config.toml
n_layer = 26
d_model = 96
n_head = 3
n_kv_head = 1
head_dim = 32
d_mlp = 256
vocab_size = 32000
activation = "swiglu"
norm = "rmsnorm"
norm_place = "pre"
norm_eps = 1e-05
positions = "rope"
rope_base = 10000.0
rope_fraction = 1.0
qk_norm = false
attn_scale = 0.177
bias = "none"
tie_embeddings = false
parallel_block = false
init = "orth"
init_std_qkv = 0.051
init_std_o = 0.0
init_std_up = 0.051
init_std_down = 0.0
optimizer = "adam_variant"
lr = 0.00327
beta1 = 0.9
beta2 = 0.99
weight_decay = 0.059
lr_head = 0.0068
grad_clip = 1.0
warmup_steps = 433
schedule = "wsd"
decay_fraction = 0.645
decay_shape = "linear"
final_lr_fraction = 0.05
batch_tokens = 16384
seq_len = 384
doc_mask = true
train_tokens = 136500000
steps = 8332
dataset = "wikipedia_en"
Each number is 128 + 32 x the weight over its row's rms, rounded and kept within 0 to 255. Layers, rows and columns count from 0. Numbers have three digits each. The size before them is the row's rms in percent of the matrix's.

# layer 6 MLP up, 256x96, rms 0.133, rows 57-255, columns 0-47
101:107106128088135170176102135164174109143166071149166129137072130074097104161148169133125144122115118132085056125140200146144086178159198098151109
104:099255069096168120151126130181106114124107113157082136138156121115094117114134099119140133129119134134170154152094155132145136123200076094098180
098:181073120107068140071111092091112083108106111117139117130131132149115234101174114138141132094082149084106103157129112043107078132156073144143110
102:121109144159142129138170155117121149125053125100174126145155133102111105118079118150107109166107123144143165114102147091110089117134215179128193
100:089134089071167126125082151098130133116164113115092111112128156114136207123111198150109126147128132102117192147092093086100068168119070140126083
111:070091091214093116116135178073080093090144153076087117130150117123134116140063078167175125126118121142133127160082160134137146147150183072127147
123:144229143124161116110166104151122162109150161172083113102107083128119116144184174063096136076120093122109064123103164101162086115175172115129105
105:079135168145121107110109123185114149174162115137123103137093186122087093070077141130109097122162115137140074113063104126107172105148145135133116
108:151125108084086142140176105133082128137193099143174124114072189088099119160173183154093147133150132109128091077100109105126124171125104159125128
095:120132125180109141117105111165064120140113037107119134093136154073143189122116082091163194163147119159147117125117099169133090130144064131087085
121:176178132077111132161152103181154126118123121120130105116188172093080121164135141128152134121134115060194084141099229140108079114099170117171091
105:107099080132073091088093177171161084165075134140113103147143151099172074162145154174136117099097089087142115170173115127157149041098150096104099
098:118158105154132131051102169143121081138152119140096126078114092115107099147150063119177154158178086165106143107089112168166099117168139119176070
110:187111143180165080163134129098128129130103119073091109147080071137124197103108159114118137118112127132106143123055125127122117141138154120087119
097:146084126134133109129096152090088161118132139109115130162076172149097136163160107061127113106132111183143195061164107112115128087102120101105125
104:134100135146164095118125148173117124150155075157140136122121187090118121132146135048129175094125072143183112146193140108097082130159123110117172
089:195089156127135127075107110090106108113122164164136138143092138204123110159066159135116135134103135174129086193123083090146161113125067091117105
096:133094109129122078119100119120109118085108147133182112147181046079130110134111104101187074114139119132138189154108129160132163081105198106179135
106:107135092133046092058117127060065130106071109145141124110144085144105146096158165205130098089105096099107101137107146133178106153087111119084109
100:134139081140146086108141145118114110144024157094114147094162175126175179137119161182047190087109134121170152098112088159157116117194155138074167
078:132087108127098089114112097099167113193150099176153119106135173098101132143124125154131106115092095053118103091211109121148132118111025131109072
112:121168144151111159179135122095158169161107126098159144166108099126106120180159152146153124122112147121181187159137099114109102092125215125112111
091:145118088071160180172097166211150147122178094086095159140134098091133121137130090145161145175146139112158151156090139095118177084101112135159135
103:118138113140102073141086145089128053106082131126177120077189098101131099087119135142122141095054121067117123118175148130132129170160184126156153
096:081170068188158129103134129159157118088130072162085144138032119138145139226121134156123056181133114111068143158155094124138133099111065122131154
097:145083196201139111098101095117117162125117139137142133127152141157085118056075102062097129119109124163187099166168113155130092148080095106110149
093:101089128148214111139152174170121097098137187128151122178182140101112145123139112103140198138118140161102137089185117118130133116132197180148117
093:162148104135098158129087140149141169134130093118125158141139088158121058142107181147106159135139136054084148106150160138099170079111211104137152
103:126097096129113160192142035112153179132142139182146143131132155178117122153084144150112169173130123199102140118098157088123148067162144132130186
101:097169100112155185158130102130105121084147120164127128170123100114128119186120152099167149116120107086146128127124187145141151054106182160157118
114:118171110160147159174120089134183166120165116174152115137166135125125159172139128106141086121128156092146117151165144128093094162090084164112093
100:089180100127194157122129110085116111097113143099124137129177169123125081170072118107103116175087128112124202136164117115113141112251128095122168
104:164162132151138119128129096086164135107194115110194142170138122161157095141064096097098156129195157153141191092161124106113162133090150112136114
073:071161123190094089160126067088098095110149166101186130162149046193122113121107101162106130128147142062128074174144155144105168172138179111114175
106:183034126113092128096138134138127088145167152160138147104072064126123174134168105079119121089195124095133095118103128148136108137113120184093148
098:122112142143130146130144148114158058096127187067142135114176165106153093135165143133131106077183109097204099161110166113123085123138144179121152
093:142155150113119103056138091114138203134198192107130139143106121131148160174089120111094084099116139179105152113072147133111096173188099125123217
111:081141173167120147207142096174144111122110157210159130104132216108107104164143067138097157133157100156150183137123122154156113123192122141160121
103:117132145181071068138120132093136151106102068106127114148163150179141182076064162172155127135103111100180156112077128103070099191082129133119112
095:113076079154119100064143110122132107156144104116128107100124143111105143134048150096069182150113124150121193143163111154137093173113124130142103
105:124101111141115161164157141054112085074097146129173143138132120151139146147153137081170117182096125124151192135111128062127125092147108148118141
109:144138101106142117152138129126110129129131193126150141132107139135144127150121135144102119181112157164139101105113184109182105139153177176139158
092:155090098123089126150134135060164096138160178174037143088063114101107096171139154140145060106112110167143128152147154182171175145136172180140152
100:093169086144101158125175113154101094119170087153079172131126096156112088163162158118118084129204169142122140144156105169130100144084117140087139
084:133156124078078104134143165148074115120118112138116102102170117191121110071124136113108165126147121129154088146049203110141148135172036100136106
091:168100125118184173103177077126103111089125210053136129082155146103135150115090099087131139186099156141140120130094090184110159174159147164148076
105:184179139152114148154153155158171133135112128136164138125172070102148101209217141137124141111142117097129107162106192085139143085141093161125078
091:104118180119130092155124104114075089123099101129103111116116121157106124081124175139123186159056119069127092097105141077104145082146163133112097
111:160155144103135113143056193086095176086149168081137106115126115112144101164101123148136133114101059108150157098212088100080159155113131159100094
098:135101134182147131144123078147126081167145127165154120139086127117090170117145178105167162116122134151158146113081158116117088126141165096111061
091:103115081190137160135079104139163109161134123135185125132216114122146159111112158161089165064135112131197130155096114121118098150130184152151190
101:103209141123149169171105144135205166112189131124164123140166102132145119129119106159145128191120108080156148158156088070134119170128127118155135
093:166116065127119136151166127180152107091119116181163129152100065179129155133146092138119143173176176160156177135086099151077140158193101153114162
100:040170110083139133134124151175144123069128133082177115140118099140180127110104173125174075140130132083150185160182118044111160118114104120144144
103:187092146096150126118142149117115149135133054186122116133142134090127107200102166124147143139133131079131099125143142109162132153148088122119154
097:156133147137091085082123129070118147128140093136120102133113105076126094135112152147182146138149137152169158147164127078104084139177143107131071
094:127171130066188121131132124142106144133126104123140149152182166101125119102131097141126145143111145142126092088046154032110135120173127123120141
092:115098184106104083107105132118084104163111143193126124130174095161105082140094124116142096078121134065130202088148170077123120114183129089155138
092:097138137074141152164100147134114121170084158236118114125102082126111135161067152130089135155136091117126084129139108146090087108181172094130119
091:196090093140163111139140096163130131143072095070075119100089163099155104139234187186101125141111162166149103101117154174118119155153117140088121
098:181137167184137081122098158129145141128121169146193127132153109141126134143089081137132156124129132113090089131118090075180178090097194154123164
097:096181024161126129088138078112167163133124124102151116123096142158142124143142103106115124162168127129130161078192112134149117163111096113113163
107:138196132149121173188154116149155146086156096145141139134179173169125088075121156154088130113131145186131152038134115127132106122113094161091135
104:097125145136126084082119130162105110103145144129159117088142131144092133119036180142122135095118115120155121110107065145148135141182138159121174
095:142126083128158121078159144146150106114103176122104156176190132097152091117094149154137124125176142115143092114114111131163135055102109124159138
106:156106082151108171166110154147057151093093102159134072123161115164150100140123028128112102112108127117095115106090118146154110152130130175150122
115:125182107183069084172096115157148175096152075151124146127138105193140166179186129141209127164151122090092145165108118160173073148077113139127103
107:098142112158063122136127119122076095136105157184140115088121159126178145124167132123095107114096056061179108133084120129154127126090108109088179
081:119081045098071113075150113124162118130125087118151131127158120137118102147155150182122140145126135076062066120110180103128132189103140050108112
108:067182149129139081177114156136142151106106156104106142142133064071138122054047119093145089135120082167108148145150150123134167131102158094114141
090:174118167108125151135141115073100134110115048093083152105083082090125173133164135086122082154180111102118134152127125161154079191114049172129085
106:125122089120096152089152051139154099142144146101092092169170148051151164140191187102139108098130142105115149091174085170111113184126130204106122
086:111138084177146142169124103131166090166151158098078135096094133154193039126144112180155153154114126128117153147142130120063092100093170109076126
094:137111143123141075160079141179151112118131183162177123131173148104151134102129096120091184089106151114114067140129148111114116146088173154137145
104:164133114132176142061119065125154150193119140151177141123210134103138116162127107150120084118175159163133139136116121102141107122148159111141180
092:152122171070177171117153150128130163099087115145150151157165120073124176136108119112168145162138123101111181118112210115127151188142099089120149
103:091112050149135134110134164060089121104167101081090111106122106146137137134181150155118117121154149126110139110115145095111094153124159100127094
084:112141019141130130091138105088150137181180166184107163150107115108111134174134150139095121162085163167085154118109103149131132101166070072141112
088:081160123149139134112092102116191108098139044143157104151125163095119069096096114157129185076122088060111133132171130182154100073133124121128097
098:146152135152108109084219133130097144146118178097070115139189090099096092126080128115103157147122130201171106074170104091105133150100105114099134
099:096103088083129119185106189094159141186138118152160095156104165159098168142165130105093118108137096150139125108117077082119096192080126227130102
093:091091107101102195124143131156103180107103085126160128135116146165132105126111083218114093127175128123133136129082114153096167161170085086144148
104:153205094066087213116119090176124131137167109141153127190136123074089201179139124155102131102139134119176140151077176085140138062181126093149120
108:180165160127166140113168123021112140121091125161148139123130176129118112102138138134106099107150148094143137157082143129113131078105143131135128
078:094130137137142133118095112132079118122142173103130152147100150082103039113052131112139199108148111174134097124184096140139133067113120134136088
100:111155121067158181156084109133170093150113173130128125129115161133150045133102092152102102149124116084106187133131109153105156094173124127107107
103:119110086099106105145126161174160096168055090094119099145155161147141133150117133143170094168148110083096121108068169209112151138184208134143128
104:102124169160090169142125065108093156101122104183178144152138102139117177143138107116109134161185134072134088145039094135134155115132152168161135
100:102171161137114162131156122124134170127143159089127136106121141149131152138093186131116094081073147130123212174107080102165189103140132097128154
105:164114155139098114110186172168070103150156148104175101135165121118129116098136141154128179110196112142147134130140150153135125096143153182132120
111:112088128091114152143092120089133098141160142155165162162153124080144132147177112122137162130068097118104052171134111136165144097145125134159081
092:097174192109126157101138148099155094175125147154056088141102227157182075128087172115111147096137078124114133106142173137118091145140101115097127
095:146146140159176129129088116093103132113190126156125116184080182083089180156172115152126162172110133091147149142185081141107122133099111172150186
108:111095107115089149088173149072177161107144162122097152102115105159201129120174166170155116155095155062112148091195136119203136068134062101143106
098:155184120101090106167125135162171107105137115125119126132126076193110126193132105145169143131118132162136160071158092088169203107167100126127096
112:111161124046138133180096120134170146086116170142120108135147091131130145108165118119130113088141152183173093203144099108130125067134120184108112
092:161093094124204167172129185089144104117089104135111125193122125083145144113123132171167168099162122108053143108106153153117064072167144148139130
086:100115127137146118131073124112143077088203146137141130117128139131125111115130151194144139100150130097125202161163071151168135094138228150168134
106:168099106156093131143148095132146130146090106150092149134063091155114137123089113143112048131103130114107108088083091173148200139095094202086113
109:181075108158173128162095125134129119088142173054117135130186099083170124062129136155229099088083120136129127150132157159135111148174112077112087
086:133105169099175144095212111155081191120080158102103110182137122098110181113117125099152161112146163124158085124110133132166094081121104133133081
107:101102100143146109129088097153212144081160109167116084098196196123133089069123127134077095121124119195146119128176172147128122145173150124133138
095:144189143075170131176068126096140107068097128094151158149118124126166132157168070167136148129087144071160105099160128153115119067146157095096084
085:092108121093131145137198107090147117154119118139102135099072129074081106194159182119121181186159153166154131119130079136117127098157172152103120
108:127136200107143115132101088149107066151115207117137151134102186138085086088094106124147128138155134124189116112143133114165107032106076115130093
092:116170115158146145125119156167115110103148109109092155123095162094113157107062113059073127154157143145111204127160126127135154182058114114123098
105:161106084214095106109083091137117159181186128130124122107079066161096173183119125092137118144113103133126173078110121087109117128182077124095108
103:155119117065113093122134180131160114101157215109180130138122123136139113126116129070087170172173114164143132123159125129071079159091087141137114
091:123125101255096128102153107108147098115114137109120121100088128052160140092150108147129130140055099156107123151135186085169128100091064113121075
103:116073123138117116139122111108124084121196114106163127116110134146106093107163134137132019123126135122166095125085084117071123149148134097100147
098:169097189130145185142129128084095136176142164200087132201178079199127069152103112147091110139143112119083076070137106124153090145137080104152144
103:084150138160078112108151168068149128151089105181113146122144137128137123066100155094147165115194152176152139069132147113095075173093130124113143
091:137132131109135121120117098138135186138120095099105108155163039070119129117150143133125063132096111184133110117141187094077120082126050117103076
093:127140148104117076107088089110110034202063117149099147145168183156125129104085125146152142148143125110153086130150169174150163156128142128151138
109:137153189200064108130151150169158128185105124141161117110071066148138159143151111088174052161137109065127129113171124091111113126098074117122133
111:130117139139172110143045133128147086101151097126190088122133151126117105102070152116130189090069117111167116148162154115099092168154171136090085
099:146165093024148154064056116144130138195196100151160140095114174159117171143120140114094175099112145089125132121099143110196109149105105159117107
111:128124081114106126194122139137167074151108211093117140179127061139151105183117137175160169096147127114145193185139086109120151136158119144109171
091:190134146157134076110119197086094101089132125061142121115122118188113152105141079152163153122112175072111157137174195089142087139144098194109098
099:138151129132147103118178120154065120158167135091130127160137175131111140122121083188147113110101140131119122065102131136154098104133098077123069
108:119140116166092187140145135136131093107112125177133098130101075143087128124089161135117105155192087122117102128014133070145110085140154160145119
099:151111107114115098121105160125149119194108140103108112152177183179138154107064190138085170164120212122177130138145098119102132117171122126094130
086:113173148066124121146076144097135131152098118155106104145136146163196185107139141211099146080165144171115154095104112108125118152174046194125141
094:157094040123071082130094158087096165109147145171162133147143113162128110118080107123119093092123113120140141157051154119061106130123090157123155
100:139070160195112081058123098136109113052146157140131151114105126125100127139117110085145139158078121180150113128163183144161131137091160129126103
095:048106134126122132211080103116126171173136150088161128149128120108123100093127109106168089089174078111139096104116134094135166139051122176125108
098:126104091106098179139129127180126077139101189131186099093135131071123087106099104177127146086097115142114106166135110150115106115144162071125104
106:155113139131106124080149164136049110129148168180137144174149086218134125140098190089040141150079136126115085153064171136155148116105131115125167
100:124141116098046149218128086113126139117158134155148174113140095144112108153074133075141156185134131192112160136158072104069120140101139147147140
100:099123132085079061151083169156078129121087111206148105163191111149130115087116102086119133155121157182137124096141121124100060112088154150148120
098:137107143070087226158115161131114169094102126200229137146078146115140108180139132075104093088133096120099124157118104080069071162096102138092131
098:115131127180113130162103160119107172132140115102112113126180069115143127155130191131148137104100124141119123161091145042106169167115188091148155
107:102153101124155075131074082117095185145147169133145124152127102161123056132118061100095116079078069114134159091181144104146152052183175128161164
110:108122122145184114118125183229102172118193130115097098142152080113101106197154135134139113141114173132128118110130160160112111107146118104161095
101:154107119196069131139092106166142132152187113117140144140091060132080134148096159113077147115106141105089107091141062136143177063213126104093129
102:149132136126148118078133126061082104057199142086106139136108110179131170139101053096110108161090148124098166155156137135164139126156138131129140
100:126204127149120179111175159159061110085127151112145128119113154132113171092121124126156135074198109105146118095082174147090147132088147133138168
105:077099108114088133107127073167133046131125155162222133186142117124117122071145142115160139126124099081175093109164098081132153103118123132135111
100:103122115097101103152151086105181117113161069164053113113118057093111079136071138073175103145142121104125102128125124173098112177075202137088145
105:139114144165128126093091089097155125175135159153154128095123161126078184176099159191153138120132127162146167163082170140071062166151152081135090
096:105097181111135141171084103204129080127131154112090104157146084074136136142105114188088089129073157105113135108150136125175137184146087173121149
102:176145183152159185119126154084136123160087147159098131102164193128121144163172106153127172121135125152128121163106152096136149085125079137114150
100:129152071076066100119157106124150104199093095118157118093135150121182120133192039158131169134165139141113090145136146104072131115169109136075140
106:149103067110066090145122082162169156165102152137209143144131190106118177176118106123074121093112104166082132162102136093071155146110126145148168
091:207081168132156116117111137145132113072054094142181135118141090158104109116121178110178126170093130179159178122088181051128170139126134108124151
100:137121108124140125044110108185150087163109177120129107136131121158146116109095104105135161172105147130139151151147177087140121142177135134124161
121:084144128098090145159155145173142119156095095125174156112159079093141125108168062142135151166116132095146074180143170085119149108080102063150144
101:133144140079162178139146177113130094120173101095112138125145210118168154036150129206142168102103110081153150155137126133132137178129136116098074
096:139148138117142116063128150109115114174183150140128139170128140125119146127111149141090112190164120132114163061154141150136075176147118134160138
097:081087133128143060131182168139120108118159131145204126112153096096139130086146098146160153163102124150120185130166097078171067079126103090112161
106:086111155063114130115138180120148179097136104193102104097137176093125136115140073148107095102169140157106151174175067177136164093079122182130133
099:163164098105198117132106089155110108154060055097196129113168075109155110129160156079157155064156115115154115145106141101095129083078151120093094
100:173134137126102183149176159086137128142102098136170116116152149126144078108158103084170091116128132152126085151086107127105168127041161100094136
097:119196110182144108196110185153125060122127131166110130120156103111087145121121185156071110088070118113146105173119180108112083102182117147148153
103:079086110132127132165180154136115119187120126128114141143122150160149143095182144112189070130108136120148135094104175151155130086081142083118075
085:103122127104159166075101156069150114133169172112148140148138103123083120171153170176086073127142119192084098139104149057139118098127134114114124
102:090123142088079057147138181114155111076126147094131138094119095145125050156102099102071134107112172132146119147123118110123137102071190071129158
090:149138141160148126118141058106157194103085119120157148151147136133149114164149108113106087165123114153084143176167127154117095139161141133137200
075:098185119126076133112168165184120100145178137215119106145120156117109155095112167138141125146157118158161082131158092105144088129143159133142128
099:090128128150131184093133103118141191144154120091127132159080170100172134102173129125099183141146130079161092104111124162095094138144110113135127
101:201114175158130095077155129118115142072122169083156110079139155115131138125140101103106134097170135153083095169143113076110127155121123209116123
107:112154086105130146170142153143098137071075160065156104160172107121137085098136089186200138120109125132124135132139139149098161137097195099154204
101:097123104114082153197143163136144143136187178090177125181192114057172138108127119132094142106070153165146147162146161115090127145142166133126121
093:175123170138124068128096061128154160162102064111161083164153148103118095143129144124115164104131170147226098162154113165150130123088212100130135
092:127112118090155115110184120098135120126176172098130128115150180116151132140159124205171138169137137054130149166119121163113072138144139134120085
102:109145115149164174129131081196096122146118109163117096050097100092126111109141132107182114102157078105141061175184163142097133214074076084126153
092:104135154148197144096075079106143120161147078177121153142146116148149167095054161112156120152099139156115129121155053153099135166157121068132146
099:088127140100123160140040078186125148180141136140143132132120173118099126191135152126027198129122164120102172089027141179111074110124180161136151
084:103114144134112196120122140164143097107130110113117154149170134058057141191173143121139117123198118121117151136188163111149090124123103033159079
093:117054119140124109133137124196105129128142125141209166160104132146167174057180076119140153120100114103160126125146120079124118154081082187173060
099:113145187138109158075166098131064128150112136120111098157140125129071132101124124161111134120108146091185144161147155076108135096170152141110077
100:185092108144108079196095119114148168140196039096112125143127161142142145135136127101104153084146094135110114183124128072113105097097099155131140
091:094074186152103161196137127080144157105089080124093106123159126089110119071137159115133131126093120083131106133111124083135131118098213145157174
103:145111163162089147150102187088120096129187147133158092079101087141148104079103141114150129162092136127118101145155148127105133144105145115092080
094:029083171083133139149140112154107130137126111161149127116134122125101109120104118173140152131133147170145056132154144138149104146087177131150152
096:132137120101127136085120143147120128143170073105105112134170142114092130092110165205162126087126118112189148099156188154107087112114120106120070
091:114173145186179110113122192082153147165138131112115141146113071145144081118123162084123143128129137113193164146159160120096139131066171108110135
097:121111109110106103122116120144137157118121142050119142126095201145106156097079154085140156091124149153138161117117095167077128159121231121120117
112:100139125148172173169147108137113158157119086157116143120151046119163128123111116153154036165092124094175142165162096096121056194141160179126104
098:100169172110099091122144114053115133164183120123066106115165162123084140093119138109116131116120138163119133151148151112098118152156180125143092
101:126117087206123155187213187160101124146150138146128130150156115147124102139214036118136101147105125078135131118142162217109106134159030118128134
113:102089110128173136140128127076133121121114208152142107135089152124119170072106089152151110103212126077189168121108132176128126158110143174153111
103:149149104122140127083137111138088128160169075149103130103124120156117138122161180112081068062174143062081122168142158198168156179136100146100130
092:116177120101180118099124135135107193148160063159121145106090186101110135179076174151121086109081099165125161179116134098149122104110065128137120
086:120151090108149151135152120104148098121144202135089136145168140092125101122139141149201132143136138096122095152116203129079149105118136131148154
105:100214129086158115073160128085185101082151129117121137165167123111164086090110107132109197149121137148178147102142148091115124095166141092162140
106:068167123159083160149166136124153081110110179154146120130132224063161086174098156122134149110109164112113082115116104190137128150080140143147163
106:132128076056129088145076155117117086146150067118121162148134092099136155149150191140150133123143112105085191117116167074154135108206150187113093
099:092139140098137104096059131098149110134088176179099137177161135186126133137113144144122176100156169175138130151092164051104160172164175139103157
103:148104155193091086151092141130170126117145126072133136191063105127125123089124183142161162100173160156141173109139162102077152155155155140121144
094:083125207109048090076175121084125154105118187149079124129116050081114139132159099123143109160137131151135077163121178140132060137057085106141125
089:163179136111136123176159156091075140120111146143137112099084093101114169095052140117105099058093052161114130132078142124124174086104180116128158
098:146151166129139111108181141156150154124078136156121122129159123185155136088150143169128132090106112119159063102121113071165122151128171143152185
089:115086098101087154151102126170125130098156170119101104116164205129146125111046199148116102121107138156136112168144136121142159115160093121138172
101:189112086141164066100139117111132086126149071126209108071174127149129152095089121161115155124069140143105133118106119136156118175193184107134101
096:169128110156207136124103121187136122195123163166201137091127099066135129153099110137092097115091117098131086153152121132087137147086097114162130
108:130101117120103118094147094054125139139122070102137117108138084128147169119138051143150140114154131108139070129162152105114089197137072132149160
091:157104110167108113116168126095114130158094194106155111132105108087128068117186098075137041122160077154123092109123077132154136091064117101144114
096:158123096129099043149104159145109127139105061054113103143121154140101107128147131128126131106111150180144113111100144160130113143098135154119095